Weights of a small GPT-style language model, trained from scratch on English Wikipedia.
Architecture: LayerNorm before each block, learned positions, biases.
Training: 139M tokens, 2120 steps.
Each number is 500 + 25 x the weight over its row's rms, rounded and kept within 0 to 999. Layers, rows and columns count from 0. Numbers have three digits each. The size before them is the row's rms in percent of the matrix's.

# down: layer 11 MLP down (transposed), 512x128, rms 0.167, rows 65-117, columns 0-127
# up: layer 11 MLP up, 512x128, rms 0.175, rows 66-117, columns 0-127
down65 102:480523502520543492525479516491477443490495513536549480503493512516534486508536481518532482542487478488472522527524476534516475518445535480481470499479486500516490528551524503493538534504524493524519500528520488501487489500493480464454501465517450483517482481510535555494528499497510475525511522514464511531505529514481483494550518477535464464486521513552535534512486474480531471489511
up66 095:507479518479481507488490431486544540519439517482507461483491512522497528506483524490491478544512455493517502518507498504537463483539503491496473477505534483505514476485534480495506501544537506531478453537508502526492520527501512472495483514568516479516478518481510462516447544525487463505545529489482487496526574491477497515509532493508497474509478449482506507493509487504478527507521
down66 094:478525523490492521519462554518489491497534469480504510529495496541522512492502489453522449493498500494475501467501486480482520468554520502452532472489517511524502508529486460501475455472506509502548505462501488549539493501464509499519518536415515504439531454550490500504507480478511539486523511491531492488513498503478479475474487505521507516520506480486498531507465503482550507509505
up67 094:509502532542523499509479467534508527490501521464482520504442486479524524507542529475470483514542514522527522478490503459489544489478496470451534499504505464515512498533530480535508507505497511478502434486515478460466526501500461474493508500481488501525491503532496486497500509457501481514508509543451508484481567538500549492495500493488528533507516497460516458560483495477482521486486
down67 094:477519493488483490495515515466454468511527485508526475505526503510499491448460477513520512518442477519482493519535477560539519532523509492516481518469532533501510531483435518469460508483527474469495522502499511502507544540493557503526474499494477495526498519492457517512493535525504494527507526497542505498507472520509453477495492515505441486485474480541490506440538481498519500497521
up68 107:533514482491507527512490543496493521533556497505534500538506533522550472459466514484510475478507505457516514519492519514497537494500505526510473489471504510467512477531535549476486503482518499538489511536549511502472485530536536461497519513497471473520483528507479465543471506526480464522516509473453535475458485526519511497506530486558506541492475477479470505476484489503524514511452
down68 121:522535506509474473504487499534460550513472524472483523424472491496506455487520516478530513501504510498502490462521461455475509535453498463492506475505523516443524483488510462528487449513490494512509508487503534444502492447530509483523505504472511497524495490479507544505522494503503463540492515520510477475489497543499562480497520480492516459548509550503476518499487492481502495514513
up69 099:515486503489474538500503471464514468522483497471512505517498481503513493487506505507514501504469457520484467545522522504470505488461499515456503526508502472477548516521524528465490480521528530517532476493505503500498481509476525496542474467511484567476519510463518451487486515455479509478483453493477526544541504499555485499488461522461538496473534512472461545459508494475482531491539
down69 100:506540518484510527480500523506493503511479504505457503514472542509494543500477487484536482477523550545506544504486531509498492508485463533529526453500512468542485475510473481520528514500501475474489486548502499510503509507478497459481459525513543476499506457523510509481489494520455491545462531481502464444476461539477519467509498519552522499517496480513559520508554513501502482524497
up70 099:518477508468508449523535432462504501482482521510441487543485501483461503485489518493499547482528502525510482550519526499502501486491536523500515505492458517475493545520532538507475506514529500525520483433496449517524489495512509517530508526458518476511520482515465504483478474537500480498497529489473452485494552499446476518489516504484486500539490480489475531534524513475507488518500
down70 102:521454494506439467491507511518456482497518466497501507492499505473509542507474483474496530533514519489475503520479509517501520472472520457477426471462483435471496495515494501472479508507476486468512500493494508486540494508505494493494498541504475556492562456486457512508482495466488492519450506452510512524523514493481485511493495465503536518522495495465532489510536552456489514488518
up71 110:506480493532464506521528486496487513474492501464473513521520553517498503497523507513500488476470498504486502507515526521460519520465507497496505535469513508470473546458441500464520493483476492487445498549496497499462495506514488479474522483469503508528513501511501498487582485473508471492516490456553520467551513529530525498479473482485537466523470524505506496504567478490494525511549
down71 104:536497533514508490512455551536518529497502541492456499450489525518492489502531524462525501476549514491472492467501513489499529507492518493523512537477494524489489532533536531491529525508498516519546493476527510505475504532498521500517497491451531497489446568503480508496497487463477477494472471475521451461529525542532532491468479522458501461525503500541476482485497529499502494489487
up72 097:500501488487509503454505472554513521506481545496483501512486523514492507488472527497506498517510529539524461487502526520509541468430454539490473487495481490536478511526501520522468529514524505517543530484507476519501486537523531483514428458487499496476489492505492486489509467546467508443499516481487501465512504480520520496536475468510484428466507474515495489513474485496470450505507
down72 098:508545476504506483504496528532502459499501531530524494496459519548502499465484518518486524515519487464514473502529542515517484495520505485516550495539548497499530479548505453559522496510509508500482495505522499505547480537526486478517526500536515477535498481490478484515504502519457505500470481516496492514514527581462451510506500497528459541483509510514510510522531489537545511527460
up73 095:496532512495454498520520486516516481471530485529463425486497506452471493483490519438518498495495531500522498456474485488510517493467513496480479492443526506520489498494510492506531486519525535504499467486477454490512491512506469507526515425494502497532503501491497532482523486474441485494482517518474489537507458517511538520467512501524467507484496461461517479545461449520470507502495
down73 092:572489503550498526489504527509545484509510469491421558482490498484516498493542543497471485516521518479559467483490488516498491488485468530521516522493533495511475503471457490526508460462510512503537525502519538506503514475490504525471506571527524481499491491528533506511504530520513506474529499489511507521497488511503541545499479458519479474491467517517471548501508490485499497488477
up74 093:525458505534469510512543483492467529485484471504464462482526478480460447489511524502528520499489467492531518502474509510484461536498486487481483502507498517480478559488479514490504522464536485535496451489526460525535452487506485483569451505527501505527479502487483503511497488501509477496503478510545475513461511516428508495481534520472462465532471511508492502476521496472519479488510
down74 089:508530487516533533472475521502500486475505494511550504487513524470518527491484506499473509441490545507526523520518529509521504428526491538513511546518478496562564463485470495504530493527518499465478503545487552514501499470493517523495475489517496531472521495510477507499472532486502506531530514496467497507505504485537487521485476472516489523521479493561555515474515508498545536501512
up75 089:505513488481454515481544525495482477532528506502459457500499492469510536517538489500509561495518476499533476494480475476454484493490549430513530517514513503488480540467480486494460503472474521524487461525479482504506488514504476449517514470497458502539514493512511477488535478524470490466488474481511472528511511529477497556513527500513477508449517483510475543507539488482524524498471
down75 088:482528494457537487501478481473521521499495497453492513487488513497478445509477493505522487500533486524483469523523558536498514495473500558491491524498538492503497452499493542506519535489498512476533516500525515457513499494492516526459471555525515535482522509448483497466476516479536441524495516497494512473473456523508499543487464455488493488499456482518533467485485502513447502498507
up76 096:465517515483453502521490510521465523481488450474461493499553438458523447519524536507490481486487492500462511497512485526518512507538507518524514544445490519462522512494504533481518526520487529492464513505493541520516501480513483505481509484488520512514506501482480461515463495502479510469544495516508525496523468525513515546495539492500523487486479542481532548537502430514518505514523
down76 112:462467500506507520484518484493497501484488588442436534506524517523496437473492516423499490464543491511476517489491474486511488509513484499494479519500500514492526520508542487548540469509493533505502524472508452504498542474520497478506508489485504505491480513553501483484514471513502497471517480502509521466528529466528498500528460489491470479490494529487499517495496487540448474491483
up77 098:467549482485478498496494504474540493500531467476501542504513493493466519535532506468535494544548514451514495463492461528511512541508499519500463502427502550504493502501496539548552502508463467528468489510471522512533528552508521503521507530482489516469495518523509504531499520505513487499494542469524536499515527505514473494508487528499514514498494492489506433500520515487494495497448
down77 093:500497476453512467529502508515490483494501488494546523522493503506499527466453483485517511469502526475537509506530539507468445519444501518473536466460485458503550491512517534495479483468500522476499497540481499465514523459516502498485453491534513459471511499469552483511471499472516515473459508503472483520510521526486489487484505478521476501454500537507525544481504502521500568503481
up78 102:477482497520487534504478555521481502561452512492509549499490524507513508518503495486508443524529518473482458533483516519533524509524486523472476479489513502501506487509522499519473496527455481500507471518494555457548476530508468494489482494552510485513468506471495419522526543552531481467507473490519529497490546541497511497500492508497466506489486536508478499486516525479510483504505
down78 097:453529524476557506493478479515525490478544476486456488475555522505467464509474484493469538495508522458515544498489512526501500469527555533514537500449529527477531497502525491489553510535489510507486473487473504551440508471491525510502502524510506524473483477501499539523490481481514517497512527501511509520504460476505483485511487450477525486482475516479528527514505496532483480548494
up79 093:476519455510477528492507507487496539499461468481483501515511501529504475460487516473548544495497498533483514523532531533470493537496515485496478527503469479530493490529505467435515542527511521484511511507504506521555519520520517505503523499466447478516505510454482511486504530504496491511505502527471510490481506493495567520498432470529461496545519492524496548480495501486560532492498
down79 089:463508493494534491459486514496509503444477508529473489483489492499538485486517571525489487521499486486535507492530488489484481475506527508470520513481506514466496521517525474490469492459500513525483504514517512495523512490461492520447510508491539506470489522509546488540550502482521527509501505519533474463590527489504522504483476465450475480476550513513516499485434537516500491504520
up80 094:466490508497513526535456470523495528509503497523483484482480499523494486478505538531470499449499512500512500499505548470423478468489491471470525458508511492480505487514524549538516519504529495530474528502504512532536494505493517478513539494515497483502483517463494464486476477515458497562497478559511495493482513446478523518476488454520463465500495543516477537513501488502496482466455
down80 106:484470500551509500460493506452491502478502517475445487485524488495479509532454512502544470481493525530509484511505539495493523490450498517504481507399484478487500523519494530499504543526477479521493533467503524465524476528487495525522510505512534494535528457502514501510511541509535566474504516516503511481512470492516473493517537499467508492526447478514464506537501503526490480499507
up81 113:483483466533484547499496531520492512490496508504503437476485489527487521508511487509509475452498493449529521501506532479504507555548495436515494516467485474495501505486509492517483506471514489527500548533495527484525461515470466455495520466480533502482492482540537497454518509471485528502482500536529550502472494464518527489515539497495487507471479458513494541522500463497518542482535
down81 110:475501536502443496498514448496475480488474498527477487495505474541494427499506510468493493502514513533495480528489532519502515487502465499435506457546508508523483481507455453547498512515476518492496498493510472519488493508488538540501463527521513510498505534489486510500543522511491536533479470425476509479507521456516518477501508502512548488456488529479513508471491476469484474527506
up82 103:518530478465452488504502484518533473487488509477476467507479516490501528485463467501553436501542486464476480497484478482476500517470513521470511479465482543529468501465534478501540483470532535503533528472508466533485498524495507526508526523513495471495476485556494498515475467525517514525501521474514480464513499560467507497500537518491519478492511474494444533497479475521535512522524
down82 113:486531489484460476521471470482460514517476498476506511513469474488484533489507464523461511489504465486513485473468508523467541479506450492501547520509482539485506495510505489469467481517504475481523476518492478432501582514508515559517489541517538509497520519477495484529553512504491502480535500524458498491535484525502465516495473525472493525503456480497449513514530503504486492472494
up83 091:512521526487459515567523514537476523504519535491481492492514496476483458527478482508479468492465525488493518501495548487500508505537535530454532469487449507521534489494530533534509479515521525508522483508521519493507492525533485474520513515504492511516482503525493544515544500464552497522520509535525482512532506517510471466464455467494522513524489481495472457484458486519511530568486
down83 096:445511479504484524520496487500527516519501514505530469490519511477528520488537516547472501528480502474452476481513507496545499514488519528535499479522511468507442524450532476484522504484505480478457504496520516471517575508494525484476511493550504474522496504452460524529475508488481504504519516509490483532510504506497493527488541507511517509490518564460530485580503502499484541497482
up84 099:518498512498547531520507491540473511481476533473481509514517502535494482459507512488492503475559483566522486493502536494482510490521523503494520499516519517520493493529515529488555537467487517513541490488501535510534487487486504463510479509482517451485499495517475495480515503544484487526493499474528543483521537463480452500469508454478497484545456491487518515435447489542477522481515
down84 101:500491512504453462511490531525486536544480515529467510488526493507471513471532470515535489504477499485510490514519484555502491519467484508532466472477450468474472500484484515485505475490542474480464492605512546480506507523484518492499495514542483536496489500524467518482508515495482512480497469466508498493484529518525519479498490497517515487475501494482435521524457531453511505460511
up85 095:524495494500467478548540491540522530492516506476470509481524506506536491475454568496511507533499487476534492489509479524465520494544528531480520525470474458493471474516539508453504486509462554530497524476547501526455477531487487495502473490457533496489515449518520534516500485502471469465477533474493475501492483460503494453495504503511517498481517498532461522508524484481518485499509
down85 110:506489486528501506480475502493497504519507507492483489491488498457503497501464465524458517474474517466534493513516515512544492512474478490512546513511463462534513483514452532442519529557493525558510488493490571496502523520485474488487464532496518487495498465472520453550455496520485467487490531502532508470536464496500514523463534513480538518496493495506492549473492522509521494462510
up86 118:465516504520487541508501520509514483484504524503497485487509535503508504537512470509512551502480470458526516453523512513462512476485517502492491445519497460536441476520508494482506462508536500508465487493538502474525475492480493514552447449516501530503498536487524497507497506498489470445487458494523496499495503459545527511469468480541482555543507474494505557471506522494488503505482
down86 110:531508460508426476528454474489512491452499477495553513478492518539498483484542495446477572497479514526505524506525530469484523549552490543484488493511492530491523501492468509530496536490510504493496491512490475545505513501498515519507521466483502467450503527530477522551511501501471480513503491519504471480505484518492493479507462474511481526521546528501473464500510480507500462505518
up87 091:480529519506484564477516481522542520533513544520504533477491484494530518484432516474508505503522516437454499516499483534478502519486499476522475497476506452474502512492518469515482500479508488503519453537468527541481464465484509464511526501483487505524508480472477504494498477489531541523559518517496437471494474501495485486479551478496524520519517469505550512495505520497503513529513
down87 094:484506580522497500507480497516514455507475487472483553482532501510513505439547487530494512491532494546512529491523473512523538490495524484481488479540479540500472499499538541497451479507509498451521501471495501532500482514518486472516515487477523479498500485511523466520485533471515490486528477529533484476516529450547483485511507497474472517523550508494520457491445493527483493508479
up88 098:496520493497453529542511514544497438512508512514514482507494490518496448499517493496525507515487465504510493487532519529499550461527495472515515500483492483496496515558531506509537488498506451504521540489508504476541511486491482519502479475454546453527516494517503525472508485511510509538489492531442536461514534469518482536510497494460508514544525509471487490423484493514493493494545
down88 106:478499535478520520520475494508478485455465505517496481542508478526484500504489494473487497459497454461514473483495480511514473475528512493489536508511497544468530500490531523516531477538489454485563529491489484495511528531537440508514479485503595493469488516524505488499460532475493511510520525488504527525489508520484471480509483550491439490508528508527505539529486499478506512484486
up89 100:487453512483484506530487502541523503504493464512496503476539536517528474521481489506531503527506561502531535472483490457464498460503455509479520519443522538489524501477478444507534508498471536504509517519498480536529494488500505515473520507509493497502508436510514492496524539483514510506493478481511522499470506477514533466537487499468528533523512577477477528523487488520479480547526
down89 105:513517514537509455503511504483464539493525472525512516514485516496515532556487524497515516507514450489469485515536479474487482525493515500437523488511510538519498495510453522513528562539481495522521476519510513460453533489474580493455503525509528518498522442492532507508461530512465519509479489509508509466520507517488460515474525483490498500497515509524545512482499523526528517505481
up90 101:520501483505496540514510521488435507516493518479540507495486481474496529512478535494552476501491458520512474528492467478490484500499468470462507522516513504493516494479538524508543468514494492511474526516500487568530531464504505488464466525506535527485496480530442472527494491505503495499507486544520475520505564490534495487495513512480538517508516489554472487497495476461511471556553
down90 096:437518478476504463488502511559521472454486508531504490507516494503532507485481522501504476504473510506503498505484514477522499469499505490514484497507476479455524487489446477462514505518515501521538485498488480469504488507532447497509507515520497560504463524453520540443541509459508446461490479489499519500496520536500439515515463491507533483493526515487493494560501551515519495475520
up91 119:507481452518519515519482495476536484468457475521527484499485554476474473455466493497494538540442470520519515455505530512486491529490467465488523545477480498519455533459523492547483495513482517501492464481548460502469436455507487540502487500539505510522476499521534509530475489510493484499522513499500495481453507491506489527516539513488493497489528503478501538470519483484516496492498
down91 099:543442483506485523534530518498471495498493491493457477468529499451496521535512446552463468517486514473468542477490455456561516467542518510510504499495568469501554453497478508520498519475481480492505494448481518496513482506513513511444481504527507532484535526506486479483507515506506499487481520498532527501510497514489508511523522531515488506524486458505502492504508541528500504509500
up92 103:513478501502516560533490494480491496475504468479514505510485508549468470492530558480519507469480437497475474495484532528491527520507479476488517497486527504511514497465539528503500499515508519494468477499509444483490482518514469548482526520536447449513470524455503493495459476474484465511487533530511489473520538502509473492502554489482496500470472519528503557515476487486493474531531
down92 115:487478486471518447525518462523519468527477505487447535489522487459529524555478511535516509495543506477537496466491462463488457477474543521507508492494488489522516494535460497505456531520490499515477519481492530523496488503483526470501512522472500503520499516502466454490536502552449496492471442520516472492518510529523493515523464493523551506504489492470479493458534481481498501511510
up93 096:531463499499503524507482503544469465545483501486452506510499511496502494502496495521517492516494479513486452490503479514514503495552505550480521569476495482540498498507479538512477538476473472497501560433541505483523475430506507520537476469482516504525531489459482541461486479499518450532498503502493496490492471511549509482511507509478485514530516514508503508504532488512505448518503
down93 093:445486482479520503543556532513475489436450475535499486504526486510460522492465466503510487503536483467496526468508495498472483499494500478527470531526513469496498459458496500441479497526535513500490533546454510524503504501496462502509507546483500469503480464517493479499466513457495561516502538535532498488503506488472454493507502521523477476505491488503481473519490539525515506497497
up94 115:467501532514480486511501559478532466487466485512476499467460528467484497476515463500503572508533493494523491448527536529531501474534489486521492505485462504469530522486484516479552504486466513484529510456494540548497511496461519486504477515514458453480497556479473484501535478512502521467515515519487495454508504517485463487504478527492498504520464521448520510496495484483510522503480
down94 114:488494495478443512462456516476493519473528509499508504547503512507456479498548443516511520461509511534480477441505480509500508507522475515462432502504531512530517509482425510535461482506494529499486504496520513484468447481469482497481528493473518460471520506519484507506500503477490501476524479516532471500480511485456508513485504527495524462505507547495499458523501491528471469496471
up95 123:538502501491520497475493471516513488560497438474486550508496493497495539534498498470484533503486515504475487491482505461521534500538527497522511508513485525450529532527483544503522476496504470462514508508521512482496459510527493546509515474468487503453509463486497482514479453463537511531509550526491487478537494469482547514555493490457521498433512475529489503515508510485513493503482
down95 093:499501498485514476551491510545499495513516487548513485461498492533516483519425452523510509437500484509468521510468530480546529459488507524532476536529487540508510530541473513471499486492521470475526519490489515468509496541515499512487481466512564473501514474523494486499499495496483528509447487508499488533463508495543523531508505486505506487495532474530518522537493550475529488490487
up96 097:514507474513528534520506505492475549496471501496463513464524534472484523504459498450504499499550520472489505497509474459466523567524516524496519509517476547497487520473531527500500452485498457456481471485506494505563557561532513484504474499501523501471491511533497473493513504509497520484461497505524499503533494495515534523527490539527450494468509485486486473483499469483498515463508
down96 100:545441513507470512517495456459450498513486429507509479498500484503481534525544495548514497505536505454505537524500498475492467505525504484521482469514470550495523491489489500489490517484491512509502497501485471496477475477473484534526471509510526514524522501483496516524498479532547508517536446495494482499520522490530476447504520523483520500566541475484532509478533484503467457516488
up97 105:521487496507470532508537455509517499540494522497537502479534520482479496497517543556501528507501489491507502523475466530506466473516537494465475518550520493487520510486476497535486482511515466531500484501501517531515494496500480477546473469448498500509514471519502502503500501455515443518474545560471500512517518458495488486535487535497481540446487511509519483575527501525472490501484
down97 111:551469494525480512461500496520542583523468517474492472513504523543484491485483470517504483501483505460495516479533512550510506520510507454495495475461510537529546492477520461491496471495506531516483483541501537472504499466522498513497492512480526487514513501523495485487565490495542489502540506451502486542445474482488484482508512497517549492512486490500488453482503453500466495491508
up98 112:447548495534493471454563518493512508515513485455517522482479512517520469532488486532508482476486517506499475477518527486524489504507494468455496513492522513501490516527490509498453500511519502525532484526525413534537506513490545474503485481492495503521524499492552538492544453519466483501543474499502505475532504508504451518511477516494510495482531458510499481474502469503465482548496
down98 101:494519483473477506515464530481490484454481488538522481514534518511460507474526518468451466550510507529486508485484509517479530501509554514538491508531527527522500513535494517494500478501471495482503469498525510535506484512526519526481519550478513504502476520534531504504458533511513538493534518515526522543515448548489517459495532531463518499506493484505463457514534552473537497478521
up99 087:495537491507484506461509533449516543455498487476486452480511474481537475525489485492466512529500493492570501520498541500472477482502465476472491524548496529536478537470488541491483487577505494502527491487502506499522463466466513489471519493482520533535503487506498502506480512457514510491506537499530516495512470452492482503532515536473535482514512509528450532502491508489466521477510
down99 091:483482484530496486525490492494485490495505490468482531542521497485481512456489499466544469555516494501484548562489508531499531506487573514495510505521477507464452493510488460475475490542486466511505475478492520512510514524517474520512484506473510530434487511552469528495488504496516494513480489532484526497489511527520524505492501452551518492468517476520500454523529484521472473552484
up100 109:517535485501497528461493518508496508560492476511488507479494487473485518533504472477462565567506500476463488498498499517494502486474473461462474509499444517488479523489529452512507482531484478516485505525500472496445510520495495521481513465480436541522468491490496523528547508503460515523493511517487481508552480477514463518507460505493512491469527469474477481456498473501513511504465
down100 097:528542518504506503500509491494466519457507516482535476501514534484534524476458536494537535488520478492503459520510506501522510488506491492524553504495477511511532493509479466456478510500452518503471534539501475522526512466513525502501462494555545512475532514512522477543519464540494478512510485445504509480511491496543568499476488486550536476499514507519534472474490501477471495529469
up101 089:435514453564471526493496504473452546493480542522502514482448538483499514500500436488501490546503504513509544479462509471473519532493516515508500514512493522530483473475513496499469522499502527509467545478480482496531488454522530477511498500498496511482511490473511518488515527525506434529485510460538543512486484492505509511494483527488500515490495487503487530509527470462444520520514
down101 094:497487503519480511496521467477465555522525478549481535478500535499501513491443502487468516498461510498451478493480522514507500523506502498491543506488543475483478545483507502491483525472528487495468487513532539481501461458479471469493531499526492530483533511504484494492469523467477514510490468505476506500506495511500481443471523489491488452473493529462517485552488500529589501526520
up102 096:528534499469515541500543508550498537498519506494456509540521481503461490526489476490513496511488456479516518497498460454516499514509481456467487513487491500475487519495511536500517486505452430472467497514447463471492545506538550476534528503522493505538508521511503528483489479492522479525539515488502543527478509511516503474478513503477495514493483472489555492473507492446468510533492
down102 097:499472521517510458444497510502496504458508513535536539483520506509543506504471491475473496508467514494491502546526517554537441526472496553482503512500521528479474505500551505527497514510500487511477507535517487497513468487476566515487531483505491473533453511505537520510479483504535481493496500493502486520518510490476503456477531486506509474483497543522523501499524500541413523504478
up103 099:463482548502528486515509482502532497491486486494459445493530523488459537523512506486496537526536492433552546507491511492517484510544494478518543474492531518482488499490506529482483495502513531512462506481487498498541528517486483495527464550462519488525500507466475520486511534499549478502530477519462533504532510510505532553485525493490466506457476499484450495524480477520481505476515
down103 102:517508519510487467560507500478534515533556488515498534499481497509495548512485515538529489503516532527440521502531546455493504474482479536478460516533522454477496475499498488511482467529539479480498477502491545472474495510478471464470496498536476497515476525536501487477514511543496569483487475496504487497484517546514487528538496525492492511498527506523503487490532495511478473523557
up104 107:464469481493537472492507495507501487481449455450464514485500501516473482521499467460480509481556526516526477511512484483507540546509528510508492525512487511481489491518510465484510525516481512521500509502500547522524490520531445467528479481476474485475524528528475521525568520477463534481510496516512552471488527552475460541487513449487517510512503495482491494495523460517499489519526
down104 101:453487456501513472525480518490480522485491474489501519485515558528441500490533483490483529499467495515518517512486468515498468485495526477541506502493506483504491481467522494508515538438561536525535531491518506534459510503492485477519532492461536529522513518489517490482538532536490522487516471472465533509446516498483502484519532476476527455490518479507505500545509505456512496486546
up105 094:493489478510502489493444488450514486497511515467524477510507497531523490510457498456471565482543506539450495492467518484469543516484462500543521502504477472499427508477440491489482527505518504522511466521491524513478532503486522540503507481496519496517499505501523490507485465503512505534460535498476506445437489490494504508528494467458487512512514477479534530540487503498516515507486
down105 097:475537545516491526514522468556549477493491489448520476537533449548501500500470524495482446488489492508481522514502520557499491495545495514492506499536529539470509473518499466454480484465519484492516467521505525506527538518511511469510481508491495511488501482480463470506519477496471477515531478506471477510531478515494508469535497448498512510488506555477501476486506472545540522491515
up106 099:492528510483510493483455482524467522521484520475507445495490521515508514459466488516508482517523481476502461512507542560451493502495490528485514491505496478499471509531495507530477519487478493535474504462453490557506541475485489488522500499472509479452534499485458465466489456496563526514481510486508500473465487500532509564479500502479560519452515517502524501502516497538511514501496
down106 103:477480477488450523466521538436472509483489499516512506526500493488474492513490460504530520497435499540487516516487515487497503534488550512493509526526503545485449524529485523495467499476511491489535479516543512462498512520514490481504520477530502487529460460500513470493564525494518501483456500441476489460512499496543480489489490506505458474503500498551494529529517454521474489485494
up107 088:482525510504461552523517468495486497515510507579488452501510488510451522485485556503526473484506507507494488463484472514489512492488474464496465492470490455491489514496482515495475485499484518555495489494489510502519524493515511477529554565517495490472494491490570498496536454520518463512487466524530499516513497563504503537484506469451488490514518517546501507519533499485494509484496
down107 094:492452535495485466461511449516461492546504480505490508480467510488492486508475492482499551487503536544462484482510498511551512470507532447518519511483486434552477490442480480493495495468470502514508479498501537495535506458471491469478523486505466511506505506550496480464455532474516492479489502522486501494485489494489498502467506472526534527498491546504478487527513515526481469496458
up108 100:483533431482509497464461490501586485499515487508515486507493482506522524517478545493508459513473481520499514518501476500488482491489480473478513475487515472486480439506500488479533477511494500424508444492497488487490507502499509526459480513524459506476455480488518509498507535495521475455525486511477496524554498498539499472519480476488483534520457454490548494473516480499493472497487
down108 100:505484486531502491462528530501474543473483517481518467520472472474447484506489485501494515496516514478469517488494472549469504535511532538498462498492520555510512486503542528508477463517520441499495530516488485500525525450484480504548526543499506527503495480486515506498447511498511485483445506502490473492501497496478462447536530495499518530477532527487458468519516528481547532488519
up109 111:503482502497496514499494493517503477513478511487487516457505550485487512529466500484488511520505511534534511449502465512521508478500473471495493502519495472462493512461461496511508483498501543504483477446487493512500487570523470547509497497558512493489516485497547487493454517451519469505473461546510533520507504534482506509456556546460552502516488514501494492534554524482504526490532
down109 096:479530502519438513470518493533493456541469495510512511512483517498534494472517511517470515481475462536490522465492487452478480495508505502537515470519559526498490504469493464460468501512499513499507508506523506514473453455489508456511489508496503529516526553506475507515453512469488510469525515515455470499559527463534518502497443505506499481489507501521507467452496509540499495527467
up110 116:498501521522524512493526486481550537526455499511524501505522496511490520500477470528537516491504546529553461546520526496543497525487509494471482459508500520525494497512489453485517494515524456491517493510544444523485481522544506492485464487467450510470462504490472542509486493489450448484501531523532523485506553483506510475520541539511520497484513480475525533490498475507519492524492
down110 095:519503492531527512475552478494552515485530503477476517519538534464496469499549535579493533499475513465467523510468515487487495463486507494498504501511476503540457503456490495535524504506462509463519479453531540538529519474488522518446479499504551474534507456501513517505515505522508522466534496523539517511533480474539522494520477505495500512494497536497487471505513502493491498493490
up111 104:510512484522518507453443495504519500548470527520474490478510479479485541509506513468462511468503515490492518517478502535523477519477450494504547495517512493458449482489524523490514524487508493525504539530494515534488503500513484535513505508538522464533445467513506528513509521508469505472530503524488527541504460489505529480482516570465478512529512475548487486484503480495454451477477
down111 116:520535526489493520498474492496537518507491454481477542469507477447487501477524452502472468510517556484501427501485468500531503555513465464488509506494451462490530514518543501506493477482466529483467468492516498517525478494496479494553493462479522510491505500438515522493529493504534534504511519541489505501492506449513500484531499466496496509451521460507505508503474506497537492512492
up112 099:513483499495518506496478456545483494483494509488526488512477513493511534459530514548493461506476493498548477462530472524515554513499499490510527545511513487538540513478490528505488512487473548489508523499465485490502533471506517528537489483482501510539475491477467504499489485479462495490538507512522506469488502506543473529468485526481438504505495531443501562545527521442504491511522
down112 103:502486513521465482525517540535513459509487499501501517508493490493502484526557494528516495518515539463509478476490519459525493550521509510486487482514535483468472497505510506537470493461494551481468475490495501493524489498504505535498500496565482491522479503478518534558527476476495508503518502534491497545512472523495511473539539523511525463512456492510507535487445491505489420544524
up113 091:546478521499468484530504529503521497538497529472510537509522501490553511506533464541476505551541502485528483488459464521488456507506512518471507466494461511467463486543527477502504488505459515529474479488501463466492518511526521516508466503489498501492530528507474506507514492492472481467485490513462534443482508516489486542504535473526481535483435504474499463510507471518478504456468
down113 098:492543510522492497533510496521482500517442501527511465471490519523505472520497496501523514487497471509475503498507498512466536503482529530509516539463505506539530490484512480477478478448478497459489527491490489492509467487409487504450496443503500507528522509480490538513462511561507510489484511519539463514486472553519477469515477499494515521509494506472492517535505525512543451473465
up114 090:514539497501526473489493501481496508486484467486513481552501501443497493539528513513468550447502520533467511459527547524482484510482509499513474468514501532486484472496509529549510484468499529501490486464494470472482505476510488526509439492478506506518498511472532485540483442521492454492519506487520481493536495531518546475513492470522492491537522494519441484498515474521487518443478
down114 096:519461515536502488476528513499499506499516540493498497537521502500516473499460511529510497523500476497494506526528561478503467501487512473515496455489477537498469454539511505479480543504527524501478523526451485500514506552459504492515502486549506464498487470486467506461530511457422497511461471480504511527527482511499517479470471538538485441481506474520540507480530506529494487505487
up115 105:474510511481516459508501539451516515478519518477522547480492519537494504539494465531536497505513502469540463477505512561495520501460488515455467468462481518498482510466504498499524502497517487487510484528482523555510481508508474499483485434480520498488504518487507498465505470472522508512461543519500526547494496503487507464463546478478500494538544486520533542538453512519514488481502
down115 079:529499498488518553487480501466484448525538513502510472522475509463521522469475528523500458523527506459502485495499521454500493534482528522529527529503485510527524485533470466470506498453481555501509503495515481480506507469501523496468544498514533480533511507513460460496497512525501517478520519500489469496517562549520521497500503492540498507496469562526474472469480518536468485542511
up116 112:470510519481486526507513495520492475484491497478499478566526525526440483518505489516505526520473525491513450518506495496525550526506515501516543482490494499515525461495495448451476515502453520544509477494512525529506524489513451463482510527521523512487506500520499489523480512490487511513559494531541465498471497482505507485500425508485484557488486487506483504436451501496475527494510
down116 117:457478504543484538506491487465499510510507495512524507452494499484542509507494510532520516464519519536503488502479478542499495523514484537492483508473518500479534545483511545514495473489541526525507492545500489507455459518465488525501502472532544502544526513485468494539490491483472504466505518525477495480527518474545489478592505528468523505496477508507514485488500448506459495517543
up117 099:491524513514539521523541504503537495481493513509520459451462504513494500521494520525486508486461506523546518485492503473488537513526475470478503516482516488479501530510499459516501454523501462543485510488476503544546467466496501520515494480490450505506500535495521523456528504477497486483519489503492512522470516502488496539501454446491479533573507485536483522530494521493501510543426
down117 090:491475493472550501482475508494439517498489461491474505498481493482551489494490487461497530500483531481553495543483505507490454489482510522509552489493536489517529514488456528496498494512510524485500505533516477506498556499481514514538487494494499491500497472500514451496499536512509537540487552504423470526494477523534547485487512510497508485443474513501509482502530456499487447470520